Weights of a small transformer language model: RMSNorm before each block, 156M tokens.
Each number is 128 + 32 x the weight over its row's rms, rounded and kept within 0 to 255. Layers, rows and columns count from 0. The size above them is the row's rms in percent of the matrix's.

# layer 8 attention query, 128x128, rms 0.131, rows 0-26, columns 0-127
size [ 28  31  32  38  40  66  64  59  93 146 138 159 155 172 168 158  27  35  34  39  53  39  41  56  71  64 133]
[[150  76 120 129 210 186 144  88  86 119 134 121 165 138 158 113  82 111 135  49 187 130 146 125 138  92 127 172 109 112 124 152 166  83  96 155 141 175  96 126 137 127 125 114 148  60 125 138 147 100 105 106 103 101 101 162 124 121  87  45 105 129 108 154  60 168 168 207  89  90 113 100 113 138 127 145 111 162 125  90 150 109 133 119  66  74 150 128 151 107 103 153  98  98 103 128 174 115 161 115  94 159 148 232 128 122 117 130 117 108  83 103 162 137 160 156 163 150 142 150 172 158 128 144 127 104 133 102]
 [106 119 137 159 144 135  94 162 135 142 140 140  58  97  85 124 167 167 112 125 113 174 111  92  95 120  68 107 105 190 126 127  95 172  99 124 148 127 127 113  92  81 157 121 119 109  84  33 143 132 198  98 134 133 155 117  92 123 148 146 122 156  87 189 155 142  67  98 113 160 135  96 151 107 120 107  78 119  66 112 123 106 124 137  91 167 164 123 135 112 174  76 189 146 126 147 167 164 119 133 152  84 123 109 140 114  66 134 177  85 161 102  94  96 107  93  21  89 117 144 152  91 109 131 127 138 116 128]
 [127 160 177 126 100  29  70 191 124 172 165 130  92 150 173  95 172 149  71 149 118 159 101 138  81 121  71 129 184 180 150 152 135 154 131 128 123 152 130 128  75 129 167 120 176 156 137 187 142 150 117 165 180 177 139 104 110 130 128 153 140 136 133 157 158  96  51  79 184 152 157 107 127 134 157 123 132 120  59 127  86  98 104 157 127 185 190 144 156 140 130 189 144 128 167  78 112 141 129 130 133 167 116 142 167 100  94 122 183 115 183 162 130 143  97 119 125 117 101 136 123 118 123 103 116 108 138 154]
 [147 150 182 112 181  96  91 182 132 189 144 139 109 173 149 156 170 120  79 211  96 137  54  61  95 139  87 122 154 176 178 135 143 176 148 137 127 154 129 114  78 119 183 115 101 169 141  82 100 156 140 107 111 115 152 110  83 124 181 149  53 147 140 159 177 130  66 122 147 138  88 123 150 162 154 146 135 154  99 111 113 145 119 153 102 177 144 156 111 135 119 146 174 187 116 118  82 143 117 160 143 165  90 110 132 113  90 159 150 120 165 168 133 130  93  92 115 105  58 104  93 167 124 140 133 120 111 115]
 [149 142 139 133 133 149  70 187 103 162  52 156 114 143  84  65 117 176 131 115 143 145 101 207 102 122 163 137 158 171 148 142 169 134 144  71 127  97 152 119  87 130 124  96 142 157 100 154 161 135  96  89 115 110 103 139 146 134 162 105 143 130  58 103 129 146 156  87 130 124 120 113  79 210 125 109 190 114 135 145 135  93  90 165 102 162 153 180 116 157 123 143 196 148 141 101 172 170 104 144 112 142 146 135 185 110 121 112 141  90 122 175 145 191 129 132  69 175 126 125  83 120 100  70 166 148 110 184]
 [108 137 168 115 133 111  82 164 100 199  93 165  67 154  67 113 124 121  93 145 126  88  82 152  78 132 149 112 174 186 144 114 156 176 168 107 146 102 146 147  22 122 141 122 128 142  91 116 131 155 124  52  92 118 109  79 110  82 149 131  87 125 142 115 167 165 107  79 143  95 109 143 173 206 129 144 151 145 115 135 145 120 107 115 126 153 158 162 128 157 135 114 140 150 120 163 140 143 147 171 186 154 116  82 159 128  85 135 165  82 117 149 162 169 105 159 128  86  92 113 128 212  96 129 171 126 155 133]
 [106 165 150  97 129 108  83 175 130 190 115 122  55 130 107 106 101 118  80 156  78 124  94 129  55 115 161 140 148 159 145 161 150 183 131 117 148  80 148 146  47 131 126  85 137 116 114 103 146 187 125  57 116 136 100  51 128  81 131 170 123 125 109 105 159 160  97  60 177  87 127 113 153 199 133 141 146 126 132 134  83 131 104 127 138 185 168 145 140 159 115 135 142 123 139 113 176 149 180 205 161 159 130 112 194 138 105 116 156  74 169 159 104 157 125 138 121 114  89 121 122 146 148 104 147 107 138 126]
 [139  81 115  89 112 142 177 127 117  96 124 147 159 148 137 122 166 113 136  94 182 107 122 148 231 152  88 141 106 129 137  90 147  92 153 157  97 198 148 134 190 103 184 129 154 178  91  96 130 129  86 166 170 128 148 149 155 168 172 103 146 134 113  95  76 146 134 157  99 130 100 164 129  84 126 120 123 114 102 131 189 118 151 124 115  64 115 153 100 139 125 163 156 117 132 166  53  99 131  65 115  61 121 172 104 126 164 101 134 141 119 162 157  85 103 161 123 150 175 166  65 100  58 146  97 125 122 128]
 [111  99 115 105 101 132 155 122 114  72 123 119 145 181  99 148 161 125 144 135 173 147 125 126 229 137  97 121 130 135 140 118 146 112 176 144  97 212 162 147 163 138 188  86 143 166  82 106 174 126 121  95 142 176 174 129 145 151 175 106 142 117 113 104 112 156 108 149 141 136  83 139 114 147 120  96 105  91  65 125 192 127 168  84  93  65 146 109  94  82 130 155 149 144 144 173  78  56 116  97  66  93 109 151  83 102 143 105 165 127 142 132 148  98 130 149  96 137 163 160  56  86  67 128 124 116 119 138]
 [109 104 113  94 119 130 164 144 117 111 102 163 138 175 107 118 145 125 114 111 181 124  89 141 211 165  80 155 141 140 146 105 167 129 189 140 107 175 168 148 131 124 194  86 161 168  64 103 162 147  98 107 155 144 157 100 141 133 207 137 151 118  83  74 127 186 138 131 142 119  88 156 130 152 141 110 122 100  83 139 199 120 158 106 103  71 135 121  89 115 103 155 173 140 144 178  79  95 141  93  99  70 115 152 146 124 163 118 169  99 118 161 150  93  99 148  83 140 152 160  60 108  48 116 123 111 143 137]
 [ 99 116 139  91 138 122  93 114 130  80 183  96 114 155  64 146 131 129 139 156 116 189 158 102 119 149 213  77 154 148 136 188 150 122 149 149 162 104 144 164 141 189 131  56 138 127  90  89 182 135 149  66 142 176 139 145  99 112 103 107 124 103 150 124  64 154 140 160 171 127  97 108 106 189 129  99 153  87  92 125 119 142 125  78 121 140 166  87 146  64 150 120 113 139 129 148 153  56 101 162  71 189  81 101 104  63  90 114 138 140 170 118 128 135 183 111 103 116 129 135 112 103 114 118 104 131  97 158]
 [208 120 146 149 179 142 128 138 106 158 162  82 114 161 120 131  52 100 152  60 114  85 120  91 120 182 136 100 115 136 147 127 129 152 131 134 150 125  98 152 103 139 149 128 107  93 113  90  52  63 124 198 136  78  89 109 124 125 115 137 140 116 133 135  97 107 134 166 151  34 142 164 143 152 125 129 145 122 109 124 104  93 103 126 118 136  62  71 144 118 139  65 113 107  90 103  93 129  74  90  71 163 133  98 141 102 114 129 121  87 133 160  84 191 168 120 119  64 192 160 102 157 125 107 150 140 102 148]
 [148 144  96  75 146 158 162 152 135 182 126 147 146 124 118 160 162 171 123 114  69 163  74 130 241 145 106 105 112 114 138 161 113 173  80 152 143 223  95  91 100 133 129 156 147 164  72 132 101  77  62 111 113 164 112 136 123 155 121  82  81 130 174 100 132  96  91  66 177 177 118 113 164 136 122 101 113 109  99 100  82 133  64  87 113 128 159 154 148 119 102 126  68 170  93 196  96 105 139 131 108  91 179 101 125 131 114 138 114 153 123 119 134 104 103 133 128 146 134 133 144 110 152 160 158 123 120 120]
 [106 116 166 118 125 130 139 145 126 121 157 100 141 112 123 129 160 112 129 147 106 169 145  87 147 111 105 137 133 125 123  59 163 100 136 127  89 166 137 203 142  51 152 127  69  92  80 133 119 179 135  90 146 188 164 113 122 143 162  55 165 152 176 165 141 122 142 184 183 130 140 165 107  90 144 101 165  62  98 171 182 169 172 168 124 147 129 145  98  87 113 159 155  78 121 101  86 106  87 143 114 133 172 165 153 124 126 121 132  59 112 138 157 141 191 170 109 138 125  93 105 101 137 124 187  79 181 135]
 [143 131 103 110 137 109 100 126 108  93  98 123 126  68 144 121  97  92 102 101 114 135 160 107 107 143 134 131  96  94 113 140 163 180 136 135 163 163  77 120 113 168  79 175  74 138 146 139  94 191 133 108 166  90 171 175  80  73 160  68 183 114 115 124  97 103 150 117 147 162  87 162 104 129 117 162 119 151 101 127  83 142  81 157 197 127 117 160 136 169 115 109 134 235 124 148 153 154 119 120 154 173 192 143 166 156 133 154  81 117  80 134  89 135 143 153 150 125 158  66  92 112 155 114 113 212 138 118]
 [140 124 109 171 128 102 154 172 131 123 148 108 136 122 127  87 121 139 103 174  83 156 147  62 165 143 155 131 127  65 111 108 104 221 174 132 113 172 146 159 120 107 106 161 102 140 148 111 132 165 104 113 123   3 108  97 111 166 149  48 121 159 103 152  84 114 212  91 125  95 134 113 114 130 116  94 153 103 118 140 129 129  81  98 123  97 119 139 114  87  99 123 135 142 145  94 151  68 126 105 133 129 138  86 121  98 134  76 172 114 141 112 126 127  65 143 173 137  63 101 176  78 130  79  97 128 163 123]
 [144 207 134  58 216  94 177 152  85 105 157  97 131  86 136 142 133 120  98 115 126  92 119 124  90  83 161 125 106  93 139 138 115 115  91 110 157 110 164 122 115  90  53 102 174 175  92 107 141 190  83  78 180 157 135 174 195 110 125 118 111 158 153  99 100  95 136 165 111 112 185  94  95 145 108  57 108 150 140 103 119 133  88 145 148 156 121 114 189 127 125 121 136 152 126 139 119 113 111 130 130 182 132  95  48 114 114 142 153 162 136 158 160 120 155 174  88  71 140 131 142 160  97 146 151 129 161 125]
 [146 222 158 152  83 119 108  90 102 149  80 114 118 152  92 121 123 152 140 129  92 184 102 150 119 155 124 111 111 196 190 124 115 187 115  83 128 132 139 113  78 138 130 135  69 161 182  86 143 108 113 138 181 114 128  93  88 109 163 142 146 133 168 111 124 151 130  73 131 156 151  88 103 113 141 103 152  71 106 166 137 114 191 138 117 156 131 101  65 108 117 106  98 140  91 144 159 143 133 176 111 156 122 138 129 134 115 115  87 101 153 118  97 127 126 131  76 159 124 128 144   0 118 114 107 156  86  91]
 [168 156 150 140 110 111  90 141 157 119  61 185  68 106 103 105 175 142 160 133 102 136 112 148 129 171 142 107 185 164 176 102 164 158 150 117 142 138 117 126  86 101 151 119 137  38 123 158 115 149 137 166 162  83 190 102  93  56 161 143 124 165 137  87 146 158  91  77  99 140 111  83 125 153 140 128 182  74 107 160  71 115 113  89 100 170 153 118 142 122 117 149 185 124 108  66 194 167 130 146 110 149 129 117 194 135 113 140 118 134 117 122 136 140 106 143  54 172  86 121 110  99 140 122 159 125  76 121]
 [144 162 162 131  89  84  93 159 105 182  97 135  44 170 115  68 120 161 150 109  89 139 113 122  72 118 149 112 166 182 192 150 117 184 127 107 149 121 122 145 118 134 168  91  83 137 130  69 125 136 114  95 154 130 115 111 107 155 147 175 138 160 157 118 109 145 123  75 150 107 119 167 106 149 110 123 162 118 146 108 121  96  83 135 101 144 160 193  87 143 119 104 175 162  94  96 199 184 150 148 106 105 120 183 212 118  93  98 154  66 151 137 148 150 113 180  91  97 105  93 102  88 110 125 149 148 136 170]
 [135  62  88 142 138 168 190  95 143  96 134  94 196 112 154 136 113 130 156 130 133 153 175 164 157 129  93 153  86  50  80 126 107 109 102 125 136 132 116 133 205 111  88 126 148 122 141 161 153  79 117 169 179 154 146 161 132 142 120 110 125  88 111 116  75  87 186 174 123 141 167 149  86  74 135 106 125 105 122 131 151 104 169  86 143  80  94 114 121  92 142 129  86 105 151 121 137 143  83 108  78 107 140 168  82 158 188 125 119 175  90  69  96 113 200 133 159 157 168 165 155  81 152  95 113 153 132 115]
 [168 137 154 121 161 159 114 196 118 133  49  88 180 187 104 141 160 172 151 112  99 114  95 170  72 101 172 166 119 116 131 154 162 153 140 129 100 127 168 104 119 163 129  94 126 107 127  98 169 133 113  71 146 137 150  83 165 118 138 126 168 167  81 108 155 183 166 125 119 104 141 110 108 167 111 104 234  96 172 120  79 115 105 129 106 224 170 132 151 155 155 145 138 119 124 120 148 126 177 162 146 144 127 120 141  64 130 123 141 137 152 195 117 165 176 166  91 160  81 126 129 148 134 107 136 144 148 163]
 [131 130  89  77 134 130 160 158 173  84 129  81 134 159 165 115 114 139 131  57 122  97 141 129 117 135 157 152  75 121 130 161 132 138 101 184 140 133 153 105 187  91 106 120 134 166 128  63 135 190  77 154 167 145 116 122 200 172 155 143 167 156  76 102  40 114 202 140 175 119 162 121  89  71 114  94 151 118 154 150 111 124  88 145 137 131 156 174 138 168 104 141 148  91 138 119 110 125 191 124 127 104 111 163 156 102 133  79 145 134 181 169  97 113 125 172 121 157 178 169  94  61 141 121 106 125 100 133]
 [132 100 129 176 100 140 143  81 102 109 104 139 202 141 105 175 185 144 167 157 175 167 160 136 183 118  95  89 135 109 116 104 116  82 162  70  96 186 117 112 172 158 119 146 113 105 141 178 151  40 153 128 126 135 174 180  99 143 133  81 122 107 166 166 156 115 122 163  73 170 115 142 127 133 118 125 113 112 124 122 167 117 154  93 101  66 114  74 120  68 153  95  91 142 119 124 109  94  47 107  73 131 129 136  47 125 157 148 100 158  93  68 145 123 168  89 126 128 119 122 152 120 109 149 148 145 147 129]
 [110 144 112 179 134 143 106  84 113 123 104 147 188 166  79 162 137 207 164 143 148 184 135 118 132 147 143 109 158 111 115 122 146 108 164  74 136 117 143 107 143 155  93 104 123  97 125 183 175  88 186 125 126 147 171 136  72 112 122 128 147 101 118 146 163 180 176 171 133 140 153 103 108 199 143 125 135 122 149 132 163 117 146 106 133  99 132  55 115  49 104  81 100 163 119 104 166 104  89 156  74 170 139  95 132  97 156 180  98 122  93  77 139 140 166  56 122 130  86 110 211  99 145 104 159 148 149 130]
 [115 106 118 124 107 147 152 103 108 119  87 195 195 160  76 138 192 164 139 122 188 173 116 168 220 167 117 121 148 130 140  97 159  90 194 101 112 169 161 123 161 147 149  95 145 145  85 150 190  93 119 123 161 129 172 173 111 139 171  87 138 113 138 124 134 190 178 164 108 175 117 132 115 147 134 113 135  89 122 136 212 126 150  96 114  71 144 106 112  59 123 118 105 140 128 155 108  78  93 117  89 112 118 132 111 116 174 150 115 135  83 113 166  88 135 100 103 170  96 132 161  93  65 119 137 128 145 145]
 [142 159 102 173 177 130 116 114 150  93 159 128 173 220 128 174 116 205 140 144  98 138 128  53  90 169 111 129 155  96 104 127 154 114 120 113 121 151 193 101 146  73 110 135 156 135  87 122 150 207 163 136  76 214 119  46  81  91 146 144 169 153 116 128 152 177 146 119 146  87 150 127 125 204 127 121 147 147 156 118 138 129 136 135 101 112 169 129 130 113  90 119 148 128  83 136 150 136 163 149 118 105 145 113 150  86 123 168 171 118 143 106 141 137 120  84 143  86 103 170 188 140 181 126 162  96 139 125]]
# layer 8 attention key, 128x128, rms 0.133, rows 0-26, columns 0-127
size [ 27  30  29  33  35  48  47  72 124 103 134 159 149 162 157 161  28  31  32  40  50  40  49  38  72 139 146]
[[120 199 135 133  79 119 156 155 173 119 173 157 136 133 121 104 172 167 112 169 149 136 132 134 140 119 109 118 146  90 107 158 106  91 199 108 141  86 164 102 123 132  99 158 113 148 117 161 173  77 148 132 115 115 121 118  83 137 127 131  89 155  74 125 165  66  92  81 143 220 147  65 115  81 185  99 114 108 115 165 112  95 108 183 166 114 164 147  85 158 116 130 167  91 121  92  96 173 127 142 133 107 137 131 146 156 137 108 115 133 123 140 117 143 103 131 172 234 106 141 108  95  97 121 212 145 106 177]
 [165 110 124 123 104 151 187  74 120 156  74 140  78 144 117 143 118  98 130 154 100 114 163 141 141 148 193  81 116  75 105 153 128  92  99 116 127 182 115 187 120 120  86 160 149 102 128 138 145 120 120 122 135 108  75  92 123 149 139 135 141 150 145 140  84 166 117 178  87 113  91 115  89 132 107 144 168 121 149 106 201 134 212 134 111 109 108 135 146  92 156 158  75 115 116 176 137  73 156 145 205 167 108  80  87 180 115 162  86 168  66 120 155 149 129 162 168 158 163 147 140 140 145 121 135  82 203 161]
 [185 145  94 119 125 143 137 115 163 117  88  88  90 121 137 174 107 107  84 136 114  98 133 145 140 195 124 169 131 177  99 102 150  94 102 155 161  72 142 123 144  73  73  35  79 192 110  88  98 140 173 108 165 141  85 184 128 123 149 172  89 166 143  89 117 137 146 129 140 161 181 108 107 152 194 111 107  98 150 111 131 130 140  82 134 130 105 123 115 140  74 166 112 143 145 146 129 110 143 134 100 157 172 151  94 168 175 104  54  84 111 110  98  85 160 174 129 158 129 126 149 154 147 124 134  67  84  92]
 [120 152 114  86  57 127 129 159 179 125 145 135  48  72  94  95  89 162 119 150 119 140 125 157 179 115 122 178 116 165  90  96  90 100 100 126 145  92 144 124 151  81 148 120 153 109 170 109 140 163 116 145 148 128  81 160 117 177 150 164 111  98 153 164 157 141 112  66 131 187 156 119  72 122 144 106  90 125 161 151  89 122 107 102 197 150 164 113 121 156 134 102 190 124 159 131 133 112 127 126  92 123 175 131 153 180 169  89 151  69 124 103 102 134 177 189  46 152  94 115  94 116 158 146 137 136  72  86]
 [125 121 141 126 183 149 135 160 148 138 139  86 184 129 168 160 163  95 119 129 131 110 131 133 106 130 138  99 163  96 170 149 110 151 223 109  96 171  94  85 138 131 159 144 135  43 155 138  93  75  95 166  78 122 167  95 136 100  88 118 133 129 149  93 158  79 136 131 136 127 142 184 128  91 142 178 130  92 108  79 106 143  84  91 105 116 205 172 123 155 114 204 137 122 109  83 127 163 142 132 116 173 116 131 119  63 133 182 144 148 139 129 126 149 109  96  96 142  68 172 120 193 124 153 116 116 198 154]
 [151 133  88 121 140 118 111 213 152 170 123  91 176 137 131  73 169  79  97 141 116 126 137 147 118  60 129 121 144  83 163 160 125 179 157 107 138 104 110  92 112 169 155 144 142  90 125 152 137 125  89 181 115 147 164  77  85 144  94 144 134 110 105 174 202 106 145  65 183 133 128 144 145 126 188 195 119  68 127 126  76 103 135 107 104 118 167 124 152 135 161 160 173 109 159  94 142 147  98 159 135 156 137 117 113 120 160 144 130 174 173 120 114 159 135 121  82 173 109 138  50 169 165 144 106 109 204 110]
 [144 108 104 124 104 120 132 163 167 169  97 100 156 117 131 160 107  91 122 128 118 123 182  85 132 119 201  98 143 146 192  97 156 164 104 171 125 123 155  75  63 138 110 178 143  83 132 176 117 119  65 189 113 132 150 126 123 114  67 148 121 110 130 160 168 111 174  88 183 142 144 159 160  99 183 130 112 101  98 132  75  85 118 139  78 101 134 134 138 115 121 164 119 141 107  71 153 161 131  84 142 132 108 141  79 128 189 145 115 206 153 140 120 187 147 109  82 158  98 168 101 169 171 152 123 157 173  78]
 [153  95 150 120 114 108 152 124 108 108 132 158 111 143 170 166 157 163 121 143 157 124 112 156 104 165  94  49 103 154 106 136 129  66 159  85 112 168 144 140 198 126 110 121 133 160 114  92 106 128 142  94 103  89 158 125 104 116 166 102 170 181  72  37  92 146 138 132 142 116 151 121  79 135  94 210  97 171 125 152 155 126 102 119 132  88 104 122 125 129  73  93  84 170 139 154  80 102 167 159  82  99 126 156 130 147  94 104 133  62 131 158 156 109 109 123 144  87 200 141 185 122  48 136 101 103 104 129]
 [168  96 161 123 131 116 142 108  94 116 146 174 133 121 161 150 196 150 110 159 154 134 102 145 103 158  85  70 120 133  98 133 128  68 175  70 111 144 111 134 200 135 137 120 130 166 110  90 109 110 133  82 117 100 156 114  91 105 170  98 165 177  91  56  87 159 138 134 111 119 145 135  67 135 103 208 109 170 132 147 136 127 106 119 121 101 112 126 124 132  82  87 102 163 131 171  62 116 157 156  80  92 129 155 140 141  80 122 141  74 141 156 149 110  90 118 154  71 193 117 171 139  29 143 127  94 110 134]
 [106 152 109 136 113 148 134 155 169  87 114  94 101 123 108 121  48 109 164 129 137 116 158 132 135  70 146 140 105 161 159 122 138 166  75 204 144 141 143 112  70 114  96 149 132 100 137 133 140 161 114 171 117 155 132 109 168 164  98 147 107  79 146 187 149 118 113  97 195 117 115 111 207 132 115  50 111  83 115 124 121 122 147 120 169 143 106 140 132 109 151 169 105 115 138  83 210 144 102 119 162 164 114 111  96 168 159  91  92 147 118 125 106 142 173 138 116 166  91 191 113  93 241  97 131 160 141 108]
 [134  70 121  82  62 140 127  95 151 172 128 100 111 111  95 128 127 138 109 118  79 126 128  81 140 130 191 204 123  65 166 135 146 132  52 113 131 124 121 123 128 115 157  93 135 120 178 172 179 136 148 112 113 142 100 152 153 105 108 100 104 152  95 137  88 123 118  97 145 136 109 117  51  74  99 182 162 120  45 131  99 149 151 141  90 150  83  69 117 139  71 126 131 114 146 111 108 137 136  98 166 163 129 145 119 164 160 151 143 174 184 102 103 147 124 122 181 139 142 148  93  72 102 149 168 120  39 147]
 [122 148 150  88 133 134 110 115 157 111 244 151 142 221 126  80 149  96 153 137 134 158 170 135  91 148 133 152  65 101 115 137 145 129 105 150 130 133  63 110  99  71 184 113 141 128 129 136 104  86 117  91  61  98 109 143 122 146 176 129 145 149 152  95 139 165 137 104 163 112 141  92 118 135 118 172 108 199  52 141 144  83 126 145 149 150 127 108  75  68 162 138 113 125  92 172 152  75  98 136  91 113 102 149 151 142 192 158  75 118 102 125  82 166  99 177 138 126 100 146 129 140 106 168 143 133 144 118]
 [ 80 138 192 130 135 124 141 114 183 181 132 121 118 136 130  88  60 155  86 130 162 156 110 146 113 167 180  86 104  83 163 118  70  94  84 122 109 168 121  83  70 171 153 147 143 171  77  73 134 122 121 146 164 164 132 111  54  96 111 121 134 105 123 145 103 129 122 166 194 124  99 143 156 108  85 119 110 117 129 119 147 134 114 120 174 117 112 148 103 172 134 158 170 126 158  72 116 115  96  49 144 132 180 107  90 101 110 161  89 115 173  86  68  87 151 145 125 173  92 121 164 151 118 165 168  89  95 143]
 [143 128 127 165 107 133  73  67 100  88 130 106 109 148 104 132 127 139 147  68  70 129 191 101 121 132  93  96 153 121 148 156 140 109 109 145 139 161 153 109 114  97  94 109 128 153  63 146  65 128  88 114 163 102 117 140 109 130 115 118  99  11 142  65 181 207 110 112 109 168 146 117 116  42 110  75 158  93 116 154 132 121  92 171  80 149 154 102 145  97 126 140 165  96 140  98 140 171 120 140 156 143 119 113 151 150  92 100 125 159 101 120  99 174 128 138 185 168 144 124 103 106 118 112  78  87 162  84]
 [ 95  72 165 116 127 142 143 120 154 102  84 102  82 157 173  84  88 118 169 134  84 131 138 201 145 165  85 126  91 101 109 138 119  87 118 108 130 117 135 145 164 102 108 131 133 161 122 105 139  74  62 145  66  89 184 145  56 104 116 105 120 126 134 172 182 130 147 143 150 126 102 138 108 198 131 140 101 132 137 150  83 195 132 135 110 108 123 111 140 117 118 102 198 180 149 139  80 152 158 182 160 166 104 105 202 113 125  77 113 162 158 166 153 122 136 154 130  75 148 129 162  99 111 149 145 127 212 133]
 [112  77 109 120 162 136 125 146 145  84 136 151 129 123 130 152 187 169 105 108 117 104 163 139  92 124 168 144 139 153 145  85  64 130 152 153 130 126  89 144 112 112 169  75 165 141 193 128 119 114 138 115 169  89 131 107 108 171 123 168 130 156 164 161 112 149 112 106 135 171 115 120 124 228 155  65 161 125  79 112 167 194  75 130  82  63  92  90 156 173 132 108 140 141 117  94 129 151 142 116 144  97 199 103  97 110  92 153 123 108 145 123  73 166 170 158 201 185 175 137 157 114 165 113 104 128 170 137]
 [132  50 147 148 157 125  92  81 141 160 124 161 135 138 131 135 131 166 150 146 135 126 136 127 138 139 144 152 154 170  91  89 125 152 172 155 116 135 169 144 187 116 155 159 103  60 115 109 140 144 186 134  91 123 149 134  99 105  74  78 100 169 147 104 141 154  88 125 123  72  70 138 190 149  53 163 174  86 127 135 153 105  90 181  98 110 133 121 128 119 210 137  88 131  97 152  85 102 130 134 107 115 154 159 126 155  64 116 122 153 149  93 120  92  80 130 185  23 144 134 103 151 145 152 100 121 172 110]
 [140  64  82 120 124 151 135 191 138 119 133 144 131 122 122 126 146 128  65 126 142 139  93 104 121 135  28 153 149 144 113 160 111 134 129 149 121  82 131  81 108 100 122 119 160 112 101 106 123  89  62 140 161 135 121 140 100 130 140 171  95 106 185 119 131 126 102 114 135 159 149 130  85 116 203 156 125 120 138 142  68  76 116  49 153 183 196 156 107 152  95  70 187 153 161 128 171 168  97 121 139 147 202 114 130 151 169 101 143  95 127 127 137 161 195 115 127 168  82 108 140 118 109 111  98 154  68 171]
 [ 86 181 116 108 119 123 113 208 171 184 140 100 118 135 112 124 162 139  98 147 100 156  96  93  92 110  83 151 183 111 125 139 102 149 150 115 124  86 123  88 165 127 151 119 146 184 114  99 174  87 107 108 154 134 122 138 123 163 105 161 103 121 113 180 164 145  99  80 134 174 146 135  97 155 183 118  45 122 126 118 107  45 128 126 135 128 126 154  96 170 133  75 139 156 192 141 143 142 114 149 136 148 171  99 135 129 168 104 181  90 121 120  76 145 168  97 111 127 101 103  97  66 146 166 193 167  57 174]
 [109 163  97 106 142 116 120 234 163 185 110 147 128  99 113 104 149  51 101 153  92 158 107 110 120  87  82 121 181 124 163  98 126 178 180 114 135  97 128  83  97 161 128 148 167 135 122 138 173  69  94 140 152 151 136 115 139 127 101 142 148  88 132 168 225 144  99  63 132 151 136 124 114 137 173 150 107 122 117 129  67  88 122  76 110 156 172 113 158 163 148 137 174 146 158 158  84 137  97 134 110 143 135 134 163 148 171  79 142 119 160 143  69 171 166  98  76 162 123 110  80 164 102 120 124 144 138 127]
 [103  74 181 154 101 109 141  25 113  57 133 182 120 133 138 191  89 173 176  61 163 117 120 110 132 184 176 146 107 152 114 129 132  81 104 162 129 147 128 158 145 114  97 125 136 132 105 137  99 163 140 171 106  80 109 175 178 128 167  78 152 162 110 110  59 128 133 201 117  90 100 125 123 113 115 118 172 147 117 136 172 158 107 142  89 110 100 111 108 108 115 161  76 150  77 157 144 121 162 101 142  99  77 134 118  99  85 181  76 120 120 131 171  96  93 105 122  98 134 139 177 102 116 155 150 126 119 117]
 [150  72 176 117 125 132 159  85 116 131  66 138 158 148 136 213 138 148 149 139 109 116 119 132 100 192 210  69 142 140 123 132 127  91 147 141 121 120  89 126 126 118  70 134 141 101 111 136  95 118  89 120 102  57 127 171 127 100 135 104 170 199 126 118 128 144 151 161 147 118 103 134 155 131 113 132 193 151 140 140 124 123  83 136 101  77 132 149 108 126 104 161  83 133  94 102 152 164 123  94 107 117  71 143 126 112 159 222  81 147  97 174 182 193  95 123 131  92 116 119 179 171  97 194 171 117 118 119]
 [106 102 165 141  62 138 171  87 106  87 122 162  98 133 172 139 116 144 152 147 186 137 140 174 156 203 134 107  84 211 127 128 151  97  99 132 123 138 163 160 176  94  76 119 154  93 126 140 110 171 145 114 120  89 155 139 131 129 159  80 161 147 101  48  46 155  71 131 157 109 111 109 143 128  62 131 151 134 137 148 188 155 118 122 128 117  59 112 128 117  82 161  55 149 108 120 130 114 163 148 117 110 154 112 117 167 129 114 106 113 124 128 146 118 124 132 133  58 161 151 206  91 139 117 111 125  88  83]
 [141 159  91 126 184 111  92 156 120 203 130 135 176 167 134 109 186 127 105  99 102 120 123 130 131 162 101 122 148  60 112 131  97 141 212  68 135 102 121 114 142 152 168 123 101 160  97 144 118  90 127 120 172 131 113 138 120 114 138 158 127 158 152 115 170 113 166 167  44 158 154 163  85 164 176 171 114 157 159 132 109 123 107 113  96 131 202 125 126 135 170 127 201 122 142 143  73 133 117 133  97 123 148 134 140  59 138 158 169 122 125 125 116 114 116 132  94 136  95  46  99 182  49 158 127 102 174 155]
 [139 137 122 126 163 101 118 131 101 193 114 150 174 164 143 130 200 141  93  99 110 126 129 130 118 183 100  87 147  80 103 145 102 115 202  58 113 113 131 138 152 156 153 118 129 144 107 144 115  89 133 108 139 107 127 150  90 100 146 138 144 180 112  73 148 107 158 170  69 156 151 143  70 135 177 199 134 167 157 141 146 115 103 121  97  93 194 115 120 141 133  99 167 132 113 156  62 104 140 131  99  94 147 143 165  68 132 171 162 109 113 134 140 117 110 120  93 131 126  43 121 179  27 153 102 112 176 143]
 [180  93 144 104 118 126 156 162 127 117 131 139 116 113 167 148 162 146 122 161 157 119 132 141  75 111  87  23 111 147 125 125 139  85 143 101 116 165 130 115 178 143 121 126 136 146  98 110 116 137 107 120  95 117 180  82 106 128 146 103 171 173  73  54  98 167 137  96 184 119 166 139  76 133  89 211  73 155 117 166 123 109  91 101 119  97  85 126 130 137  83 106  83 171 174 135 101 129 152 157  94 108 101 151  98 170 106  85 112  71 169 174 153 127 129 112 147  97 190 174 168 104  62 150 120  99 119 126]
 [105 136 147  96 137  91 142 159 105 134 139 133 106 184 146 132 112 150 123  99  77 149 113 119 135 205 103  70 125 168 107 176 107  92 121 113  78 122 171 200 174 123 114 115 161 111 159 121 108 161 178  89  77  66 106 181  91 111 142 136 151 167  88  59 141  63  78 115 135 155 136 115  86 144 127 163 150 153 134 151 204 140 104 124 118  89 181 130 127 132 143 106  71  99 105 143 105  77 156 135 110 115 161 153 200  57 129 153 148 124  82 119 135 135 161 142 106 144 129  65 129 158 102 142  86 157 131  97]]